Weights of a small GPT-style language model, trained from scratch on English Wikipedia: MLP 704 SwiGLU.
Each number is 128 + 32 x the weight over its row's rms, rounded and kept within 0 to 255. Layers, rows and columns count from 0. Numbers have three digits each. The size before them is the row's rms in percent of the matrix's.

# layer 3 MLP up, 704x256, rms 0.0825, rows 58-94, columns 128-255
100:104127127134109184179153064222157110137107175082078149118095128100148121174130105132118134071135088121129153103119140204127073131149091129100111152099144119150100074099103161161167170138083158082112105060123125093154153128096117130179172082087166074143113146122119080065115132121169167103137169118104130151131166137131102073174142168143131194128120114130106150160108119107117108126081
103:126143093126124165127092172106151155073053149088140097141146140162103213115102148135113098156112166109088109125141138156147147069098091151108112126151118077138066181074150124117120134074113160153084030132139161094147158123185107084182114143208136181118164138085060173158128092152148154133175145147130171136153109148120156162129141163143121112155149180123179190137122116143164141044118
101:113118086095104152204146170138133093105196092103148143113118178135158167084156128095119148107139132102149186126104051122143143149078117108086092128110078125150142104103199095136109184128142106106177123198151092089100139114210102104120116141141129082150159128118108126173061081115091157132116102172094153106095141103132120125130116147122151151123053141152144144146120124131167138139089
097:153187094127104162098124129139055093096131125131137165140093145104125139101148170116190160160145151161195115192149125158102182121149132100134104162099122134130126147195117135151093104109164113140102141132093145123136090141147094140088130090170111134118146108105125122108122186125131114053105160142080167185143141197085143124151121165086143122099181179115093112099108134164163131138184
104:094123098148145153132132118144055185095104105123094143094094098156102185132136114055080159131147112161083153131117101126085058134180142132152063113142103095116133139082123173128132088108126103160142172150094134089112127205141180115081118142142164170114110127124142132145105145182136167124208177144142082145171079113120079070149132129196110090143100128155194141169112143099111141090146
104:123159125132119089107179198104084146094119122146148113088130134069117165115151142111141114133108096097086151193093146101095144164107177126133138132187185166112123205100107144114114145134178170145184109093133097138065113152136102095199152096161149107089156096116103124064151157079193159111170159124101113143132113159132132070094103163074149183148141173183087195104139113141146161154134
103:136106131131084106058127122111115149159131166131127115106168181132045124131177112117103152135122106126197134091161201137141135087148130104175149158095159102128105113156109105153148097075097083149131144211099129143163159104179138131195103133141096152107113103186146140123109139114150115167117093165127093095108058130108138193176099119130129163165125106109131125106140148153126152088130
102:100147194097120111129102104148130130106078135052162152141149140107193121150170154134173187099206145067208131086153142100104090143117132159174062068137118067128129113098119135146198146137083128153131181093117127167123144138103116111061111188127102093144129135158109178131173139132094136080129104226133173091031104118116133159089114160127153138126165093140153140163116146106110096147156
101:050114165128140124110098130153174110099092154135115138112120070100183141104109149113135115129111101089126152117174153123149109136134135091121159144137120102162147114144117105116088117165145101145075169134165062176102205102145040123127065080173160129150138165172127120112103128185104149154046122140141137121114134118152110064152086103115109139058179168120207114111063169105114110137145
098:079160095106144116134098124168113136111090067138141115127092122118099071145095157094112163164145149192154135152209108074067169068094122188122130080142144143165149116137139155134151078089136118166156182137151131092109087132163114076156149142176146121222104087118157091109156112165059119161187077137135087087150135156150089174099079137138124139193110124106189089085137129149164144128054
103:079122139114165143167072159144103155102151131148164102116169071150130134132140145107154123125118063145119118122079169178142123112192128137199128131095110145164128123119120094078176114156132096119111126162114099138126155150186174113120157197142125140162102076135066161164143106176134139164136141172145125133139145154156160109117069151158081128160119177170140157113098153068079140108111
099:129175102124141162144090101124152174074138117142171144091190140127172104165135135116089176134153161082100111065168137182152150159157110107167155110121138141121072126090117116130120151166069129053151148136139171135178159099168132094138079125171107119193111124104118102079140093123112169146115106135144152060120219083163118159155127137165116094170136095169058151128121087102141176127093
098:160138179139151088143168096098157143116088100145154142097138086103118126138077149143126143084115171153108106144063117144134134133182102117108103145137111120158162103106144138197116173110155136137116154153124177055139168117169167078115153108142147106111171096132107150102098181128109127079094107180150097181153137167108116175093189122082209094165139107100116103096162176145122162114156
093:102136101167137118120198158124178083110152118171165176100192101082104098168107110125127101104107086127033146094161174173123128107086100188144150096110096134132114114086111115111107181133111119157107136105136105072118133119167177171119105114102133131085164215107100154150182119113138149110102106110185154114150118148163146124108120100090148138143115183093140137128129101121148132168123
102:101119230141136161120096097110131107149175169152145174109150171120094151103158136151121133086146192087110140120145149054211099132067116113097141145112088134136154142125088133108139108142124119139109095167159161112097138099119115136109162124117086207129165145089168175117107062149078109106185130085093097076075101126117055104096089098149105123110149128087201118136114159138148163113126
104:086125077078104089091156132143114186125067131100074126156122138179082123164080124119159067124163173195070151115139099137133121127107122108159190163163135105083096134110207127127109057185123129102163166111173153118097100176139070131107102103097098136137211112082132133176146153152164156109187137159173118140131164119182106111129142125131106115150100126151160116132148144111115203119190
104:156118070090127083161082205132143073120093163110181126092134194091125148175148163145115146090170206141086125084168123170128137138071111099123093144180153166100109168145175129072182117155167126125128096148098146172107112115112075097116127137106162142204075138153141175128106130112104136066128138132109116103115111156149093161102108148138096118102097143175089122131071164159116093108114
095:101059173120110149122146123076173159122154099159168155149151150119112111033105178147150089154105157134168096123124143172146122159117132143171123159148160145136097134136140114157113127118105121158126126102187172207118177079172125084129139109184104130105100116157112078066101103083142139101084164155130198128145156117175110142079120123117108091101097126106137107149129178134174102120122
097:137152121083099101101121042091128159126084142160089128150153149099095120167119109062098132175118141086108167074108140094181160111090159106076114123165175102077143143170207066203151136102163135063140185160120194144144173130089139106153119149190121129104167099082159162107104151157147145125092121148151130122045178124082130183132155194102105165141155125118171086137150132132108158106126
099:151101158132082116118120128105099156177155182136124131102146121199140084113106153149146130184130107188110141154166175155128161141126072116128091139090101092168157062124196172111148168082101130126170156122105102104102148146105178114141099127114141093157050156070140115134110107179078094144101155132089100133123095121143092125109183222195177175084184082172117196145149127096163104182117
099:087193090113150121103090129116079161097135168177146137114134177169144159141145142119114103164128119064094131116159077115106105159177089107120103098135144153150118138142099065110189115097194157185108129096125141161191157189108094123083073115097200121145150120158127126070078116151068140099112134116089173136168115087094075162149079150107196125153114125125149127156075143121110105120143
095:139096109120105121167170171200170094114131097160172119156073139103042173160113143145116121150104169158126154101065180155134110149146073124166095194178098101109164073144127140168165096074032137172087114147152083149175137124151108176101108125120171088128107079079065134098161087157056130136114141154108164215151061099087153202139122105117119143072119131075142150117214203101100108132155
100:126140123176176129154087111122180093148177130125161101141136135122123106106180111143134128126153099110174094163130141166078084150161109133111127091117134114111108105117096038101148100142161189111136105108138078168096079159146123063153136141106140129186109128107144137136144115076127090123093118154104146107131106158085126140103112057045088133116139161175127217125126059123089151114137
098:134079097069141120189159102137146115105125125098153144134174059119114170109123137156104132134157129103135175102116160143135103133037143121063174082201102110168062130112132193169179155124118121092084095138148135132130119123087109101109111110101117117096171104164104117119147123114120092080083167079115130084106113138185098143123115080110116153137107113118094215106090046136093137135159
102:184162149131161074154192087151139122132147148130174105145102095084085147126121060161087131100114127130156099145140132173103157124151164105134196121147073112098108113137162139115147158131073172203139134109137162103136152095113168175128163178172147148100167137140129149149137090087099113151124163132126122092093130104118115154046135143094097117088115136167117149090160167083129148151171
100:175117172099112150136153143129104156155101131142088150069171105123124147134084151112075170150122128182202149110163105116152159156137164167102114130167101147158110118088089103094166105154141120170102151094142092140181176167128119221083105178114101139127091121140081141097166122091129058113120109093132082148092117128082078115104149126092180141118075131104113066115142137124090186122106
098:103136113084113146097154086106160179154142087110180152136127093107152087155115119113081129096110095187180150153123083157093135094126149132120094084150131088121159126127157200138073073143145122123146113108149109075161136141132073172071119083104106167134095127172103159089069112140102127120147114144139151147121124115122105092145114126089118138183081176062165150118166203090133150170108
099:113090115141141106085144076111147099111126132134053087118089111143059144166182048173145135151151132156145079116118126157136122189142182097161105122157151126159073101099108109161085127155123136109196111104159095114133152149089152137129154140100125132161159172158101161188189110133120131144138123106102172167152047202112100146172091051132136126198160141111152123102126133156093190177076
100:158115167182121159118082149163127141200119154131096109113099149090113130067102140183159127121153149132118154145106100140176083131167094069194134120174157161111123151096196116127115150153107126176195112155176085133107141090109152086149112097131132162123114048136079091112087151071163090128104105156114137092112101128141120098152118150094073099188097112122115149212174116169099140126095
102:122112164167046155105108108141177172109138112117150171143106127149136109124134078106125158142161089109097163122126136095106129211194149117077092119152107109117139112065112126094127137164115090129131179133176169144202137122107124095120118091212151118139075127119113101169117100087105138162101123131158160122119122073190166146086194126102157137164146139152109158174145164113092096198168
099:064182145124113133129135128182111156126088129132149147063162167110113162123121098098121159181167155164120106093154127107159155111154095127127153106079155106133070129144121131085177127118128087135115041147129131156055167094135128164053069123115135148126098168110121183203155160140139155158091175195099098102143143137037129136133186139129115153117190113150133100121148131109127133143145
102:129142124082123186107123100170132187155127141151115078152087125181083227165146126125152151122108166140168131061154166148142144092096105145140148095183129128139125118121148163176129097134115131153128075185107109109093153112157097083128126131133123102157112119206108092084162113163134079155177100079179132086127189105060119122136147059161109156158134141097142129069134126120195144164173
104:202154161132153174147124113193211132180204124115114107127155144136136087147152128185148125159149147146156145170133133097051115063138096141056111072133140157159127095114102185148147059118137124121099109058116111160120134143120147084152169086152137142128159129112145147154110154147123156127188115147161145173145115077106089201116100108129164146143165095128135140164102113112081109076145
102:091108066165119130133099125156077164097148158154129159083178054147170160059131140118115109087141117116162169073099172091181116154159140109075140154137140086136098145110175149141101081166139131123124125101093127202084154095176108161107124140110130156175199148176209108121169096109088124145136138144173146102082082141167145182164098131134120149111115167146124171157116135134148122123135
100:156170090173101145146149121133188177105063081096070118105075165144088202110127164097143158109124108099120115149051099128112180115152110113095232155137139132139147084156129168122159097132148132082231136101115133127167119101114151173110079169126048143127127055071123172120160067140115083133147173136140131126103144174170133149120177107098151095079102134156167136106154082140105158141050
094:122081157143104144140155142124135120134076169116053177108105158074067108093094124077147053128073060162111129094165134110181078128149114114094128217179114102125114126150158136111106156114171156139094139148119115187132150180128186122117133099132212129098167088169113104167108070196133171109157131156137059177121165135114110203151135137139108138156148147151090155120134108136140173118159
102:060124178137137097111110092123091133107147114148136204081154133183076094149144192108145149133153140152135134161108159112173105123094137150146163120074157108162135138155125144137143116128107142182114189136125098096142080133125164120075128172133090119146103108170119159157084149080129104144176132168152150096159095097112122166120128143101154092127137082135149149211098119149121107127172
# layer 3 MLP down (transposed), 704x256, rms 0.0873, rows 58-93, columns 128-255
100:118149174142126100146131119100180094091054187083068126102141143102139150146088110151151119124116096154115181119097141134183150089080115138148148130116132068111167055155050135193171123123128155108165174142161158095120120047141126110125127188136103149147147155159126153138093130116168120133187133123045140089121193088157104141145102130158130157138140101156089099096046153144139108124080
100:110157157126126156124117147131149141155096112144142155105088138093114140134101124135128127149108123150150091149104072179149132056160145090106168088140116139124101167116134147159099169135146161102121113081143112100148172099140140108153086155133085208084123132108090159156123089165117088194114105146174174149095133177115097144153136145113127132096126156147148173107139159154172110080139
099:158152129185103098126062121150080087095136124119086128109116113118119115044143156168158205177118099097114163126157082142132068122134171141132126099117100144173129122159128169087213123129081066139094096116113097160163151118158125152152083144159140132134168159091157125124113142075153111134122125190116126160131128213155119110122092088119138196149134123096116135109153119151096074113175
097:168172163124113105156068123120082086088165141088152164191082119144158145181165118140118133097106136127138126112103094125164114101100095139077098144105143175084150137095156154046158134096154179084167111117121173079083106119155183109077096166081148088142147093016113148151103133145061127115134151104113119136096131166112116070121127141143200146126109147122110128098103154088126162121152
100:144148121173207091124095174161136152114104138142121131155100129106074157147165170113065126130167087081141144139132131121125150084155137116142104093140160158137171061169144148132149076131144096198111141102104127170112083162112109060120156114102118096083131149110194140144125158083105201172125144114085158167138123103160110137112053173174119098138128085128144140126073148170098104169119
100:110144109109135077165124080133127166140144099076091091157163123107125106140106130115134176123085092164101113099091132178105116167147110086177087103119151114113124116087121099099082115206154084142165164078166126095130150167159143133140106124162142133098166062191143111090117130124125099129164150128148149081160095091153149090141094152127104046101121069138182109134185164109131085144117
100:164160129181141125150146142131138108102073098117148112167122054155100130164058108169075153161157114084140169148091087132112140120160105083133115081131157182172145138110189116117173162142129123157209129094126149111118160098071153141092092132089073121110105124081125051166119085126071138113145140084136105100122089161056117074094141073083179152143114139164126069102096170094135128118119
105:187145109155165140135134082163119104099145080066128085121129129186086127128089154157094142191180150124163139157102175137081112178103139092151096129126107110117146133175143087149125137120106109116160137109083116141122136086093115129120195155101135130128072169177135084186074131137212136136090165128095180109112127104176082099145188105105101118059135127137123097158136091101071104093161
103:120146126160088091098111175090104106141126182158116176142153119128148129133131125100114137137145123145144135154183124127163123063108158161093151128184173072110133135126110111143092108221126193079088080128103060146108156167171100140125100104160113166197136175131149119133157168151129148178153108121155139122179211118148124122225065150125089111131143168161105112132149159176218140195139
101:137176114114096151108132120129088132122122143116115108114073079123142132100147105085096129155141113128163068121103106124084121061095117182123124124122162117191129104146173118137107159147101137136099137069167117107103121167142056094124184179117151160121162161180097129079116118194144131164087137110158132084109110081146129146065112124144134095159113131138104089135153183127161118142073
098:089171112137117136150129132143159072209138151153153123105126095142133144146119095095139138119123155156180053099136179145112128115132085101155034111160109110092198136104134161092103198112146150089114142137198148160076144106144114163165216137111161145118128120139122110133108133100090089174154098227093135160069067126134078090157103188146119041138143122198127171117118108099111120138144
098:126125138116124126124170111149160168122151074112152110088106163121131125044115185133130133106160099079136072127123162096108150142163140078132101160108141148140134160090125089129153133122151157114153104099129148115065206182222153149123135142127095165141112159088122111106126120119192177197122098149163092108167163102112171112179137139129106130144122151114181136140148145136172139154086
098:115141092120109118150207058114091135158152141126137096094185068161149100128122163136160147133111177141201124118106124135110085116136151143115072146101215168184067072090167147101132144134132123121060110076088125163232072125160152158188083128119173095062096126120091123151189139136123144137135107084103189154092171151072142104108150106129147070154164069143160130156165116065107097152126
095:091135140145128120110138115165123140168145115108129106140079149144068181147139071122167097159117101143168097162125133132121130106131125111099091128151139170127146132134186067108121101145156140103117106144123170123157145106118101188153089134171086156120117091126087120128129148097132078144122130141135164116117107146130130134049145121136074149156113170196112093119129111096164132163171
103:083183106082112136129099143182146142106095188127122155155063114150164175112120142070176085100144122058127184117144163110141142117113077165168158133129139131122135129121112135146133130153157107115144140109130082144088129151160108146140123066125072085091162138158196142071181132141100134101114076057157064068083106111141111156099119116146161072162143124112159171097133066143143147098150
103:119131169131157097067130119142140141212143109109150145175107128117131168135096107154097163097132103169147073139159116104180111087091099201171105104139108110145190159134141162137159125196112108133096190063128087146213094166134099083089097121165106128124100112073175100130082098126087178163134094152151102136153039134119128181141119156123103128219124107140120156125185090114131142108136
100:127112115154111050120063142040122048125077119127100124094097144130105062140171165136161100086137152170140108106122140092143070163107100096158080097148129159115150126116122144129133131132154089114080104119153158184106122135159084115143144104130145126188057166152100159078165135136088161171071126146105175027164137160145063123125090148133119174131162133128139128152090104199151146119182
095:151131135129135133103131106110084142150153117113153147156145129117137118125184180164153143146156096187174124096126141163129095138160110192086059096136104169123137137098173189189077170149144098099072162104139089123125120109117069130120079113139174035070076145181110126110174130129152144174114123163097125111125101174142075077144165169147097119119145086151140157108108141171124089087135
105:153110161083117083106142096127175174075073120118189137122125126127152163175102139109153117125136149191111146027181154129110165112104176149077067142111209062118166153124134110133153164159160161105102150092091137161126149141122132138108086119168107160133131137103115188140138185133204142113113153158177101181109197152116132131076117159168182189042180161116138157138177110161132155103092
100:116145088143046146094166088120100094078115156094120089086083167119112130155093087095114194157128076186129140154150137142120082103200161139106147091113127173209128143123082128136108116088161159221135147131050155085120092120128113154129088115078085147155103122102119174166132149129101117024132147096119128089138149132076166176110070135125123138182154074134122124193102104167178086160107
101:067148069070126139136099128116193117165149134185133106149082070108105154168115142094181090163113118128095113096098124071095171109169137144110140087138137109099141160160134125166137129059152220171105098109165132132122124088118119189112119114135117122147034119138132072097122105119059165112094071092141155144109048140174144110164091165085111100133105147122156107137103117099102098095119
097:124097069126122150138138136079101084093135115171106131147073049139200130140207132081116152162139146123128170102160124184114110226181143153095124144093127168131100077116180167139096032136179130144146150143110168045131127151135151110178104083121134119141171091165105154122135086167087119139163199160137114148160054095086153155116124102146095114082130111134131157114122188070168158126107
104:116132073173127123099230138087109130107129110211106132136151135161136121108133103123159127085159155135140082107121140131092147103125141144102157135167120128070100102110062201058124101105122078155125106136086135099106099163147125153137129090114083125154121161161121127148161152063087128123137071123147149179132102156127182170050132140085140094083161126188160122164098107185049098113129
100:150144089107144153143148106132098148140093146143131146176130100169126083073102113160125138152127176113156148167080138195101123162169124155121171124139153077104108122129154141122094096119148114162101164088123152145091135115098110138139055121110114107135097158144125110136138095167146152099165164103165092153115122125114090138177176154184129165142156147092062132120159151129107116167181
102:129109131164142061137156126087164122099124161180139176139130228131118139139099131165150166112128161099153233129169153097152158112137141160111181134106114131095122090127071129144192176102096148139144087126134159137146146124114147132084175108104115121110161214167110145140116118080121064118111178146086134163093121095134179106112179119123126215141067099137162089124148148100103142186139
100:163076172149137134152069185154168119123123177144105150146146162163088136072116108115143125137134088094146135145222100135115108136162098152198109165134141187147156124085141152164060097161177113130187155118210119076116128125117161132093148129193122111133119153151070138080126168183111164126183097148160079099142138189098117166155117113103105118081122110193111166186121129103173104119121
098:084130148119100100153103088138166124145076100143107096064120053130140163135090119079113106101141120125165145111155123081122128136128120192115145117095086125143111178109175132162144156148070133153083117105082164168157128117118125131131115082197184155114089107155108187095064071066120161142144154158101063078124120149112148097118164106133128151103104099133196110114141137096132139140103
100:107120137118105096084185130142134142157093094093181110123146114162105203155184166157094180120046095166118179104125121141174162151098175072113134139111067089164182138093150060146120164211125147061108118129058075169111097191183066140109142139101166129111146112109177112136125127105135085145114149123129116124126130074121146161139135127077124089111127133168137147173114121146100108216146
100:094094158092131135081159172146208125150131128149104140128096118150087105140166117110084143142091111155107140111124171066126116075080129122158177130216157080129146200105104112127146110107095048206119132149142104121116137143158141096087176120088095150142143043136140124131085132167129053147127169154116140124112110162101125170153194126150117081100126115128135134154061143130177105154133
101:113131084146110112194152101092140116082119090102152111163185148109093076127167118121107121173126117102089185146130121118140124148173148183165172145116134086094132148109145093144143083134103115164151138141133159143136070121166131131101071155101102134157142145148103068134098123218135142148084177144157085088100117099197125158090081151100126133123150168131118151171088134105166194063118
098:108090111105115125080178104171101173146164126123096132113119133044105114123209128191122095113126105105171144151119140098128110115159074126129199126091072069102197129142134166104145137102136150193127078126164152115118079123059133143125132096106092136162117144178106135153104112186098125114105209142180107067086116111091072129117162099163099086086126173141114089098103178142099143147130
102:175118077125073066156233086158146163172150154175186183114123108138162125125106159087154205138130119127145076168155177133092085077118124142150182127099134196144094139149074158089057208081139077122145155144092130113109128058111155119164137101098132140136152146162184119118113121120087122135118116127152077129141149143088192153159108136123201108164133119126135158152140100134102067120096
100:155091168105079087079145146144196152120117165078146140082203122052094148071115162144129178128114107154201161085160147083107137162114084098128107105097186087101188133159096143111120089164093091172140130089145143104097108152178122102226127168150117164132111131135092120126126149133152077190106128108140138199185110074189145148146105149121121119096063137119142139184123193161139094137171
100:167134183168103085130112129066157113132124125164135159144109112124085133095141129122137081119140127110172149142150145148127130099091094119116099159137149165105145135140082148127190132051087088071125186167119137175155104096122133087179036114107147165131164112166116086215135092093128136139099127137149170159101134113141121144141129136109142174122078207099141139173061117191095170085107
100:154167103081154127141113135136160178091145112040109060149129083078083144179182140184120118157151166131126139080114181044094118125113065115158092086108159109129084148093145111143084088141096140168151159163095107177156170193131101120130092112122168160134119138117160134157138132087104140090152157183110102049105100119126133093069107159090111096105095119085107134141105169103101102125137
099:125152098116064145128096119111121098126110151163107177084093162077119142091141131109187108100100080204137100109149102112171154221136077102108112141128133134067115146150116160124094179172147164148052131118098120185120172108116138109130174114084100114140202170115086126140123065160165135148098105092132134172116181128156080169138133156120130123112114111149133173155143094117115195113136
# layer 3 MLP gate, 704x256, rms 0.0845, rows 59-94, columns 128-255
102:143120094086072158106069123084129170086124156119097167132124146110078134115102164108164067123126118141121125109097099086131106090114111107187102156115110113166172143097160183132159133086129139111138179121078175093102162146185084155106150107159072132141090202099057150152150132098130136132129152124157168115116098145140181120163101123131171102127175147173057069118092148173118126082153
099:118132160120142149166135181049135128129123128139153145074095141128096097152138098151126125133159129112045108089203124108150110137118114168163191152168090171151115123159106163133196068114198141146064150126133097139086157110136115129106113190194126182167165143108101144110072148053117182128135114166114087135173096111054123195103112126113087121155115097094104155141163151146133127104160
101:110119077102095097149159167119149214084095142062112106103162169116143137126155128102136127149167150153095135156185163157156168153141091117132133150084112072118110136120121099155082135118159167113143119201150075155145165075149099105058096085186079099117095148154142097093149161070144065123078118138105123157184158110127184065108145175092139133100113155123129128107158124138154099086152
103:128093093088174056143156179155080187141063153153116107168183149091132180097144137138147107136176078096162174131184122083135087094145170110160172150091084126161119144157170157114127110095115143179121090106128124092103085153102111129123128142077156110112151139117149166171153154141172186178116111161175114200151098107147131094120109127108090142118141147134096127077107129160096108107206
103:054097153118110209160086170126164148146155060166114132133072113119184108087118100145093103081101186145130105108162111147129139110126155095090116109117144111126192149100173099130089094123080157171158205155093133109172141131135075141113177159158131117138096136133158156090150118129091101039105119153142106117090120142193113121175121086133138167162100120124162130117190156128155178121129
104:169174103144090137128041097113146103054138126118129106100095113088096097149130098104150083121162104149176209120166155141178208174139095138138115162155134076095054152113079172168145120120154138196111149155127135120132088128161123146058122101114104112096128189054141071106170136076117209077134082062114133153109112139108147116090116119055174155133121137120076126103136118137165100174108
104:152140106159092048127083128159081162144111126123111084155124134122099121098147139152084116075221187160141166134109159175109147110165100119125122106144135107168145186149102111121095155138149142138131107139117137090092117093085142163121091128136193072162110118070109139122089145108154132042148132119136114085179071107128112180113117140091103137150161138117165096095118138080128155199111
094:170062125130099131145136181107071138152105168157146153164127191149144149133060107099183093063136134101126129143139092119137155136141112122164101177120223236126146143122116156061151173128137101130075109138075117160148128152123161142145129119108173109136153084088120102108088097039123110134129136139121109110110187160118130128096124184076139162143135147108108095093184089137142140074085
104:145102102132110128122134166098112145146193101192121087229170088104044184104118198173184139073161131095104134129093085101167106159156099094112132146139106080083115097161112143094186073179124160085103108117138176159107108043136151164133098126155162141137140133117089143117184159158133076117130144129145129112145125145159144080102125095148124135115149117153100176160150133197136169185189
096:121103100158130138093159098140131092131092146168135154126192077171118183119131148144158093141128119101156149151132141163209115160120088154142163171096124125064172112135123104108138148158104157094141142142142091126178089157204066147131127105077093118164086131148135140145084209114154090128091116117135081112088073142124110084126111154119200056084101189194142168152169119168164129125091
103:150125114165111124098075128116154160091128091135106146160107156113147103156120077181105172119161179163081136077127172196088098176109113168104137115084150122158124149118139194178105136136097133186052125183116127107114109121128086161185131097099131118136185195083132156179130126176082098148166105113121122138145138198125133116091119091161150101090131095084170095059084158126106137128131
101:166134142171135151133125124136150170101113145145113106168139087110144186167091120129114139101064160114160030096130171131111203119165120166130152230126118126097130160093100175035112075119114117113131119111128088144081088027157105133086119151136135189094109161129108119169098109111135066181112060096093149148095071072074155079140136175060166106102146175124200077130106104099127099152133
097:071112173156128118110131194052099074073150125158189112086224125088165097141155138122134111114174063137098113151122178126080146125095155202141158056118085106110133221110138123143110071118060146127091107136148169103131112169108161135124125074129196125099134128112126081116106150101087152137104144064122170124157135094102141174091135150143120115141094112104106143127054192140112048145112
101:112110173101113102144136092176127129125129121110118148177121106146102123113125092122205162145094155122119086082167137147113070035116147157157166050168176148127135097159189179135133168115164159083154147170124192078172134180058154094082103154194162115204142167090089111148176098134146124099096107112215119114142171153125108134199135097135120161135122108146082151090186195132102141127158
107:104123117126105163133157143120111167144124117130148071090103139096096115102141089133068144132102138115054130146171122105126106181146060215193107074136132124146142132112155126121071147105143157137117055135158127168171110166107103134158076145077123164142128127118174123098137122168073101128093149127056198094113112108103113097120080074191114127074140099122095087149126130132123098156165
101:077089187125150123128130126106131156102137109162141063096114131089137099104123095181092106128174125100151163080151145176069155167038083131099176100119083101174107164161179144097135173137152139123104033074122156147147141103120066118107135102133107155147077117131180089111207112096149143148107092161121116195208092174146127160088167090129118111169107100137135107174063105134131114146156
096:144074128072138134146082129122116150110147063108180109062128115140086110141125117177092119153089133111107110112105113072112084097124086148105161138156098090100199157107124116136112071126037082106141167166088096058158124120140143113140194135146170117149157116134113128120106096103137126140073105106112143128152115137161072079143143132118137160143151129108143126183134118151095114106110
103:157107116062117150165095100043150134098137142126097114130100129088174130102142154089067096132118137197108176130064069145117134137160157086085141147162118094134127118177126139156119116089139086106131172116082153155149110128094112136131056107184197159137124149108100141200117129215154086126113129120133153108062105137153135187092117123140110111170099103107148114168134107153129153120161
101:110133060183134146125077156098112119139176142074055122118126144129120163138108143100198125180127094193173147103131151212073121112163112131086114165160122126118111208143101086110123145113131149182073140192152108141120147177159092135170122133141138137079149092112107135136115113153142106122227064114100196161140138133173069134076126138145130119122107168153157132118123065115102158110158
101:084148145166118122082121141126099103137129112163098139117067130159127154215208142107167099106127146151084105078117095110095083078155151111174120108191141170130121122130137040150137135116108151102106130124131095113140105125081124157159123156119135152135159106154101118168140133162138085174085119101144166108121080153113087108118137092078113080075086127109094156139130129115137175116120
096:141160108127150071072094129187135096103118140119073137124127140150142148133147120121119193168130081134090152069095142116137046108105101070114145126139178120121155116139146090172164161155072148095102118116094124128158000165108115131110161142145171092129155136188112083099134166119128075108077128138094143083141150140148067127124167159145196098146177132126133114107084168148132103156144
103:224177109107113171104125180107123068104175089134226151131097092137101169150108122140113126127159183130128091126106163131128136155098161134191077138122129136176141099121102113201132147106112075118139107104079137112130117152127144103157118133128131098091128085099127140154172161105108179142133157092140149099125129149053178141080174145148099151065144127136126212124132062135121112071098
096:129112151130138101134126150170130146149156082085094135116175091158220157122100134150184131137140035093106107129152123115146151137109074127165166158129121136108169133136133120129100071153150196107155162135090131078115144080138139140123120130173104136043142135147080109202135143108068104131150104070106147154143120139117173129166150094165154129074120166152155119085167083138162090094086
094:099166173102129157121202192112093097136126121116147111158176145126130103105112142114108122182133089176070122145177081139132108068101100115183135136129130056181159105097122094097106161086080118139122161119139113144127106179123189167107146212164128106084166108151169110125102166107116170100119185159112112093162127137090091106085195075055120160140101137144161079097155160085090115153151
103:123065125117149136083087169139101116116206219199132158080161090084190083121159173113147098071129073169150114129083170130142105136126136161099096135104147097134184121085058099137111181107109129099070164164115117128106141185095140170147142164076132110148120211130127118117127128120122133101142176163111138112178092128081125163136134089159071107034114127160115165119123127137131155066092
096:130097149133099215112116204105124118115192128127132177100055113098098132131116071160141141135114128099094156099139139101116094086108137134160207166098160163167158176148097135142097091105167106183120158063161111078104124103137116183098167162115163170159157101146121133145058121144086133132135137153102177124149124160113128143107087138133181160112110098076131080086125140052155133141163
097:096197136153105164177171070106103174113092176099163169124111118138121092138174141132108070156115142117111123126075188127145100124160096132137183151179155118083168132123115115075149119078113158134148078159127190132089062125090154064137154123146072114099153100059111158116091105161116093068096109129140101147129136142162121124133123137207118106118104120111157170137090117083101160133117
103:155172127157111093111109104150052126128074098121184098102140104171173180121146157127161146119122093171141136128136098134136032105146182192147095142146116124156130144108095116101116159095121131055175131140103185121155130110156116104132094156165087092105120193124129169120149135144171154150098121129119149164117134136151090126149134103190178117094122128139091137195058154104115159111105
100:117153061083138115103082043137175121164151116115136073113135096139081092167142092088234145145122103127126088190151090118141106087091058119114151109118133041103116133109110119070070129128147068063108087121108133166128079161147089157154100134191164181140089076105108126129081170140130163095124137111173122151111123114162152135100115127130094141148156126190186128128098126129111106193102
106:096137078123175109147103101149138113171142098049150091123150157129092087159193172135166143115153124098181098130133100127145089163155128116111095153111156099170142102065185159120118155150083133185103146147124118121104077188073118133130164172146123132062087139139161191107075136112115161116138145149118103087140110135203121141108126111090131114116127141097089088146065126186100162138196
104:090101077127186136128143109125099167157105157109128125115080128150161125124162143144138130127097124107112203108137094166110120167173074096154111190193112116149151155138081069222163118162179151169086095147098071126133190142201134122096124130091134128143110087114063160118096132129165136055151126097150077087100121154110071143132149084120094153130128065139194123133139098149124108112108
103:112135178163201173099109145088138200175136159111179129161151179122176118115165133193121128141133118124166167159096151110145129117123139136114054130091132123137208104138112137082071109138197142181155111111108128072096127101097118143137145135112094173103140101083117132172123123144115177133138161079157152156139107066159044126132098091095175129081012133155132100178081143165107103150145
103:126074125153123158115178126093145118176109123155138148103122180115132125103151125138165169162127210132147098073137096144138067119135134086122117158190188118198188130107175116156157156114192153178119153153147117107124193184167084124143071119119162078132118150134054186104104101146139091142183159144087077089097121091175080175138170181148095102171164062118132173105156112095091123140158
102:137127140142092076078155123201116070193113120124125127143140141142137039143086129119129178083136158173139152138128199100111120109094191108119110069093121090114132133122126148207128146156121101116114043123141110164108138113141142110165150045167154114105109090125111103123120149121158172058140108114137115149141081187125125149167157112062121149088157133093168105120216123115074095109180
098:147108131068123124105181088161143140141148100144136156148148134106126116153157058160126162165111166103115105171127100148084119161104120056140148145114182119148193202099087087139112070135132120149131153071126202055137096108124171113116134180106091111128164200078128057123103124101104088144102079125099063141151076123189121138152154170127089140090151115103200121150121109118138140180160
099:117120208113127085156044105113083108150095077124182136108158150154169169147139118122055130104101109127064134137190130141110143157118133132119165124136123134079111098141143104097147162101079112145148105064158109146188098096022082137137179104155135141134135118083089159155114085149112097141069117128167169124114125130142138140106137072096159084139115139164102117098109171134138130163127